config = dict(
    num_key_value_heads=3,
    positions='learned',
    bias='all',
    tie_word_embeddings=True,
    init_std_o=0.0072,
    warmup_steps=200,
    schedule='wsd',
    final_lr_fraction=0.1,
    doc_mask=False,
    train_tokens=147400000,
)
Each number is 50 + 10 x the weight over its row's rms, rounded and kept within 0 to 99. Layers, rows and columns count from 0. The size before them is the row's rms in percent of the matrix's.

# down: layer 19 MLP down (transposed), 384x96, rms 0.0615, rows 108-124, columns 0-95
# up: layer 19 MLP up, 384x96, rms 0.174, rows 109-124, columns 0-95
down108 092:38 45 33 56 46 46 45 64 58 44 42 52 52 46 58 42 56 60 51 40 58 21 61 52 48 28 47 44 51 45 48 52 57 46 49 52 73 51 34 61 35 41 55 35 59 60 62 55 40 44 55 36 55 59 45 46 58 44 67 52 43 63 53 52 63 48 47 50 54 49 43 34 35 71 68 32 53 58 60 52 43 68 41 40 67 41 54 41 61 52 50 53 34 63 51 58
up109 109:47 58 63 28 48 34 60 41 58 73 61 43 38 43 45 54 52 64 52 38 46 39 49 68 48 54 62 56 49 52 55 49 60 44 51 41 46 45 68 45 68 37 36 60 26 48 51 54 56 47 55 39 55 38 46 52 52 53 52 58 31 51 54 58 56 50 31 55 44 49 41 34 29 70 40 73 51 61 49 64 58 44 49 55 50 43 56 61 35 57 48 54 44 52 47 38
down109 102:65 56 39 50 54 41 80 45 51 54 59 31 38 67 52 47 69 32 59 52 34 53 53 46 57 49 62 23 47 43 51 40 53 41 46 56 56 49 61 54 52 39 62 46 29 58 58 59 67 47 52 47 42 47 65 52 38 43 60 47 47 46 52 61 45 35 68 58 48 50 50 55 51 62 50 47 26 59 44 38 28 55 62 51 43 55 51 45 56 57 40 55 45 42 57 39
up110 093:42 45 43 56 36 58 54 57 72 49 53 41 59 49 41 54 55 43 36 49 54 60 36 49 46 43 47 46 41 30 60 48 67 47 61 40 63 43 58 53 52 30 31 56 59 41 60 43 37 53 47 55 59 58 52 44 57 63 59 54 55 37 67 50 37 35 34 40 56 35 33 49 62 60 71 43 58 46 37 63 50 48 73 52 37 56 32 56 59 55 51 56 54 64 52 48
down110 086:34 57 61 59 38 36 36 45 35 62 50 50 41 45 60 66 47 48 59 54 50 57 65 49 44 54 44 45 79 58 39 54 44 47 53 48 43 45 53 48 59 40 64 52 48 49 40 65 45 36 50 38 55 66 60 52 42 40 61 55 41 41 43 43 63 57 43 67 66 68 51 37 47 59 32 38 41 63 53 53 47 53 35 41 64 44 67 52 49 41 39 61 28 37 43 55
up111 096:58 66 55 63 31 57 58 32 50 50 46 37 30 50 51 70 52 49 60 57 38 55 49 40 52 58 52 57 69 39 81 45 42 63 58 41 50 39 57 46 38 48 38 53 47 52 46 48 64 43 53 31 51 54 64 33 55 50 38 31 33 51 52 65 46 69 43 51 54 59 36 53 60 57 49 52 51 54 66 52 48 35 48 61 53 35 56 62 50 47 40 46 43 58 39 49
down111 096:46 49 55 61 69 65 71 39 61 48 44 67 42 45 60 48 53 73 34 42 50 51 49 33 36 46 68 43 61 46 39 49 52 50 46 61 44 36 58 57 46 48 37 40 54 45 60 57 50 50 50 44 58 35 59 66 41 70 51 54 40 48 39 37 47 47 50 46 24 40 52 35 51 65 58 45 47 57 39 47 51 52 65 56 62 41 55 41 53 48 56 44 29 51 70 52
up112 093:55 52 60 57 58 46 51 43 41 49 45 55 46 80 24 60 39 39 50 39 46 57 53 44 47 61 48 48 70 51 62 45 49 40 49 62 47 50 58 50 47 54 56 44 47 59 50 35 65 52 40 49 59 69 33 36 46 46 50 57 48 26 69 32 46 42 46 50 32 53 59 56 54 58 46 60 46 47 58 46 46 42 46 60 43 22 56 63 58 57 60 41 31 59 61 48
down112 091:49 67 35 58 51 37 49 45 65 52 55 53 58 24 37 63 52 39 51 53 64 33 48 50 50 53 38 73 44 41 34 52 56 48 60 62 48 46 45 48 62 48 47 50 63 49 54 55 52 55 52 52 33 59 43 80 59 66 51 47 39 63 40 63 68 52 50 53 59 51 49 43 43 57 44 42 57 52 42 61 39 52 34 44 45 53 44 51 43 40 23 47 60 44 32 58
up113 101:51 44 40 44 82 55 48 37 56 50 50 36 59 57 66 65 39 48 40 54 55 57 40 71 50 46 63 32 31 30 38 49 54 43 63 47 33 49 42 51 52 44 56 67 46 46 55 39 57 62 54 46 37 63 50 60 52 50 41 50 56 41 34 41 49 28 46 61 46 50 48 46 45 40 58 50 51 54 55 65 36 59 40 48 49 56 46 37 44 56 52 59 46 49 78 50
down113 104:61 36 60 50 38 49 47 62 51 46 55 53 51 46 53 40 52 49 54 44 59 65 58 34 32 52 59 37 56 63 39 64 27 60 27 47 48 70 61 51 42 47 47 49 49 38 47 62 39 45 48 64 61 38 47 63 45 59 54 34 39 54 61 37 51 60 67 48 45 72 59 60 56 51 50 58 40 27 38 35 64 37 58 57 58 52 57 43 35 60 47 47 49 57 59 44
up114 096:57 39 52 63 52 62 56 64 42 56 51 52 67 49 48 29 44 61 36 54 51 33 39 53 46 42 46 45 49 69 54 57 57 33 44 35 37 58 52 53 56 34 59 59 62 43 69 66 55 64 50 46 52 65 44 44 63 60 52 34 45 45 22 57 39 58 43 52 38 60 42 45 45 60 45 47 59 58 49 41 58 25 67 54 44 58 38 52 38 43 50 55 39 55 42 51
down114 087:54 61 43 22 53 42 44 39 59 40 49 61 52 50 45 43 40 32 37 56 51 47 45 71 42 51 55 52 58 39 60 50 39 64 55 44 76 52 46 58 40 59 52 43 59 54 60 41 63 40 58 57 52 59 43 67 57 40 45 43 46 49 55 77 61 64 47 39 52 46 59 44 57 44 54 42 55 53 40 64 40 55 43 56 27 35 49 50 54 28 35 47 66 44 57 53
up115 109:47 58 47 59 58 50 46 38 39 64 63 46 67 42 44 61 35 47 60 29 58 65 66 69 51 60 50 45 47 52 54 46 54 40 52 51 50 47 63 34 43 71 61 57 43 48 65 49 62 53 49 47 66 49 46 59 52 46 38 54 64 45 47 48 52 51 49 60 44 49 51 29 53 47 45 26 40 45 58 52 52 32 59 56 57 59 30 63 44 47 47 30 59 21 46 54
down115 108:51 42 50 42 40 63 55 50 42 37 42 72 50 58 40 41 44 31 49 44 52 59 56 50 49 64 53 56 58 38 51 53 46 52 49 52 55 52 46 38 65 53 35 46 50 32 34 57 55 60 48 51 33 50 35 49 49 51 51 59 38 44 64 55 65 66 52 38 59 51 36 68 63 61 64 58 64 28 51 53 44 65 46 39 68 42 34 38 38 65 74 52 49 45 53 45
up116 092:59 34 38 57 43 61 30 45 45 51 47 43 43 47 35 42 46 43 48 45 56 53 20 65 45 60 49 47 61 57 47 52 54 39 41 42 52 53 48 55 39 42 34 53 69 32 59 62 58 62 40 51 54 44 57 57 74 49 54 41 45 53 50 53 57 59 43 56 63 61 60 50 61 45 56 69 48 62 40 56 49 51 63 47 56 49 65 21 56 46 45 68 33 59 43 48
down116 090:48 46 43 32 60 43 63 37 57 46 55 56 32 46 62 55 63 39 65 37 56 59 56 52 64 61 68 60 50 54 53 53 55 55 57 47 32 56 48 37 54 73 51 51 47 65 40 41 41 57 38 66 45 49 52 44 41 43 54 56 48 61 38 28 31 50 53 43 46 50 50 58 47 62 43 32 51 67 53 47 63 66 41 49 41 57 48 54 36 52 47 20 52 44 35 51
up117 087:49 55 42 43 38 49 59 58 39 41 58 49 41 34 50 49 47 58 47 43 55 49 45 45 50 48 46 41 72 63 57 68 30 46 60 60 60 40 43 29 52 59 28 42 50 45 45 50 62 36 57 66 55 40 62 47 46 61 49 41 64 52 56 53 60 41 67 67 51 40 50 26 59 45 27 48 64 52 50 51 35 55 55 65 44 58 66 59 53 43 71 46 40 44 51 55
down117 083:51 57 46 45 60 71 58 43 45 46 52 59 51 49 47 51 45 51 52 72 41 66 51 54 24 55 50 66 51 34 36 60 47 45 37 60 50 50 56 59 38 35 49 58 44 60 54 63 39 41 44 35 39 60 57 50 64 47 55 66 63 50 56 54 33 51 47 52 46 71 50 53 26 51 60 50 44 42 48 62 52 45 55 38 44 48 21 44 32 43 35 64 58 58 56 45
up118 101:57 62 44 51 57 55 57 29 48 54 62 49 39 50 56 43 58 43 40 60 41 57 30 41 58 61 54 56 50 66 70 53 55 61 53 49 54 51 62 62 51 59 68 77 61 44 64 36 50 51 48 48 48 52 65 49 58 38 30 64 38 48 33 44 49 63 46 33 55 50 38 37 36 61 61 32 38 42 53 49 54 52 42 49 48 58 50 60 51 43 39 50 59 30 36 44
down118 112:53 35 54 36 54 55 66 62 30 32 35 51 54 50 45 57 59 67 37 61 56 53 52 45 29 59 49 44 39 41 61 58 58 44 49 36 40 62 60 66 42 33 43 58 58 60 56 45 53 68 38 59 51 47 34 55 53 47 51 42 60 50 70 54 32 54 38 56 45 51 54 54 53 54 50 48 44 35 61 18 64 50 42 43 63 52 46 61 51 46 56 61 55 55 38 53
up119 095:52 47 57 49 61 46 36 50 36 57 52 57 40 48 53 52 68 53 50 42 51 44 68 57 41 52 71 42 54 43 60 56 54 50 62 54 47 55 72 41 51 42 43 55 37 50 59 52 39 57 56 41 39 44 71 49 56 35 44 49 52 42 61 76 65 59 46 57 56 68 25 34 54 47 47 46 59 44 37 53 59 46 39 43 41 51 65 28 45 50 46 55 28 35 43 64
down119 106:42 45 46 38 28 55 45 65 52 40 62 46 42 59 41 51 55 55 57 38 58 40 40 49 44 42 36 47 56 42 35 42 54 59 43 56 53 51 40 73 38 45 66 48 65 52 42 48 58 44 52 66 57 64 37 61 56 44 60 41 64 32 64 30 66 40 60 47 52 40 61 46 57 45 30 47 59 51 66 42 34 38 61 58 45 54 55 53 58 58 40 56 70 53 59 55
up120 097:42 69 55 49 44 41 42 59 46 48 35 43 51 49 57 49 52 62 44 61 53 35 56 51 43 49 45 56 59 59 51 69 61 44 50 61 60 39 56 36 64 55 51 58 39 48 44 54 44 72 14 40 59 47 44 66 45 45 48 42 54 44 62 58 50 46 50 43 26 44 68 35 67 40 54 50 47 71 58 42 49 56 59 42 30 39 50 38 52 55 60 48 43 40 58 62
down120 097:49 53 52 61 47 48 62 45 34 48 69 51 42 39 47 41 56 69 65 30 61 55 51 61 44 48 66 62 48 58 28 37 56 53 46 48 36 47 49 69 46 47 54 57 57 55 53 49 56 38 52 59 50 33 58 51 45 58 38 52 46 31 44 44 56 39 48 56 59 49 47 58 54 38 63 47 63 44 42 52 49 71 31 41 57 73 55 43 31 69 49 29 55 43 43 47
up121 097:48 48 54 55 50 41 53 45 56 60 61 53 47 23 45 58 49 58 55 52 49 38 56 55 54 68 38 48 35 35 55 57 54 39 53 50 51 61 52 31 50 55 54 43 49 57 48 74 57 57 55 34 56 51 58 50 43 36 61 47 27 52 52 69 63 52 51 47 51 35 67 45 57 41 45 24 55 19 55 58 53 55 45 62 38 46 57 40 48 59 36 43 72 44 45 50
down121 091:67 39 64 50 50 40 46 44 46 61 45 50 44 53 58 35 44 54 47 47 68 57 47 46 40 54 54 77 51 44 33 54 41 44 40 59 44 45 56 59 37 43 56 52 55 32 48 30 38 52 30 62 49 56 47 52 47 65 45 58 77 41 49 38 53 53 71 66 47 56 46 54 74 27 61 48 48 59 50 45 46 65 64 40 53 57 47 63 36 49 46 49 46 44 44 53
up122 105:56 44 32 55 40 57 31 37 46 53 61 62 56 34 57 56 48 37 29 53 42 45 58 50 68 49 62 48 51 68 51 58 55 52 60 60 52 45 38 49 56 47 44 41 54 59 39 37 45 47 47 51 38 60 51 64 62 70 53 69 30 43 73 59 53 51 45 38 44 79 59 59 50 55 55 50 34 45 37 57 39 62 49 43 38 34 52 46 57 49 50 64 43 47 52 49
down122 109:46 52 54 56 59 53 74 61 39 54 37 49 42 42 59 56 53 57 48 59 34 56 48 49 54 51 35 40 55 49 46 45 46 40 50 34 51 59 55 43 33 43 59 52 36 38 69 74 58 38 61 33 78 54 56 56 46 27 41 40 53 52 46 38 49 52 56 66 56 29 47 60 47 48 41 55 62 50 54 64 60 45 52 48 53 71 56 42 38 39 63 40 43 50 41 49
up123 100:51 44 35 61 67 49 37 56 47 42 42 40 69 63 56 39 41 44 54 53 29 54 46 38 36 61 36 67 53 45 52 52 52 46 58 39 25 40 49 66 64 41 36 47 49 55 41 31 57 41 43 60 60 44 70 49 53 51 62 34 30 52 62 45 51 45 58 50 52 51 49 29 40 35 65 47 59 57 43 49 58 59 43 50 54 54 57 54 46 59 50 56 55 60 70 49
down123 109:67 43 49 51 50 54 41 37 65 42 37 42 48 37 63 29 55 36 47 58 46 50 55 37 58 53 49 55 24 50 44 58 53 52 55 50 64 40 57 62 51 45 64 45 53 54 51 44 49 50 50 65 36 63 44 68 38 35 47 63 49 38 48 51 42 67 49 39 49 59 66 47 70 59 62 53 60 60 48 31 55 65 44 44 52 34 52 33 37 41 58 63 38 52 65 49
up124 103:60 47 55 47 37 64 62 54 43 55 40 54 59 53 55 60 51 23 43 75 49 38 65 49 48 50 51 47 44 38 35 65 63 55 75 61 53 53 60 46 54 44 22 49 40 40 31 52 40 71 61 40 55 53 65 56 55 47 49 28 47 63 48 57 39 41 44 52 51 42 57 41 42 47 55 43 48 59 38 56 59 52 35 46 54 58 45 55 53 56 36 40 55 36 43 49
down124 120:57 56 36 47 37 61 45 49 39 38 67 69 35 53 54 44 55 59 49 37 50 48 55 70 68 36 44 56 35 53 59 25 50 40 60 50 62 44 46 34 56 58 58 55 46 52 65 55 46 46 57 60 54 36 40 46 37 39 68 54 58 41 37 44 51 53 44 66 49 39 44 57 51 45 55 30 64 38 61 65 55 46 46 61 58 27 53 40 63 54 57 47 35 52 55 50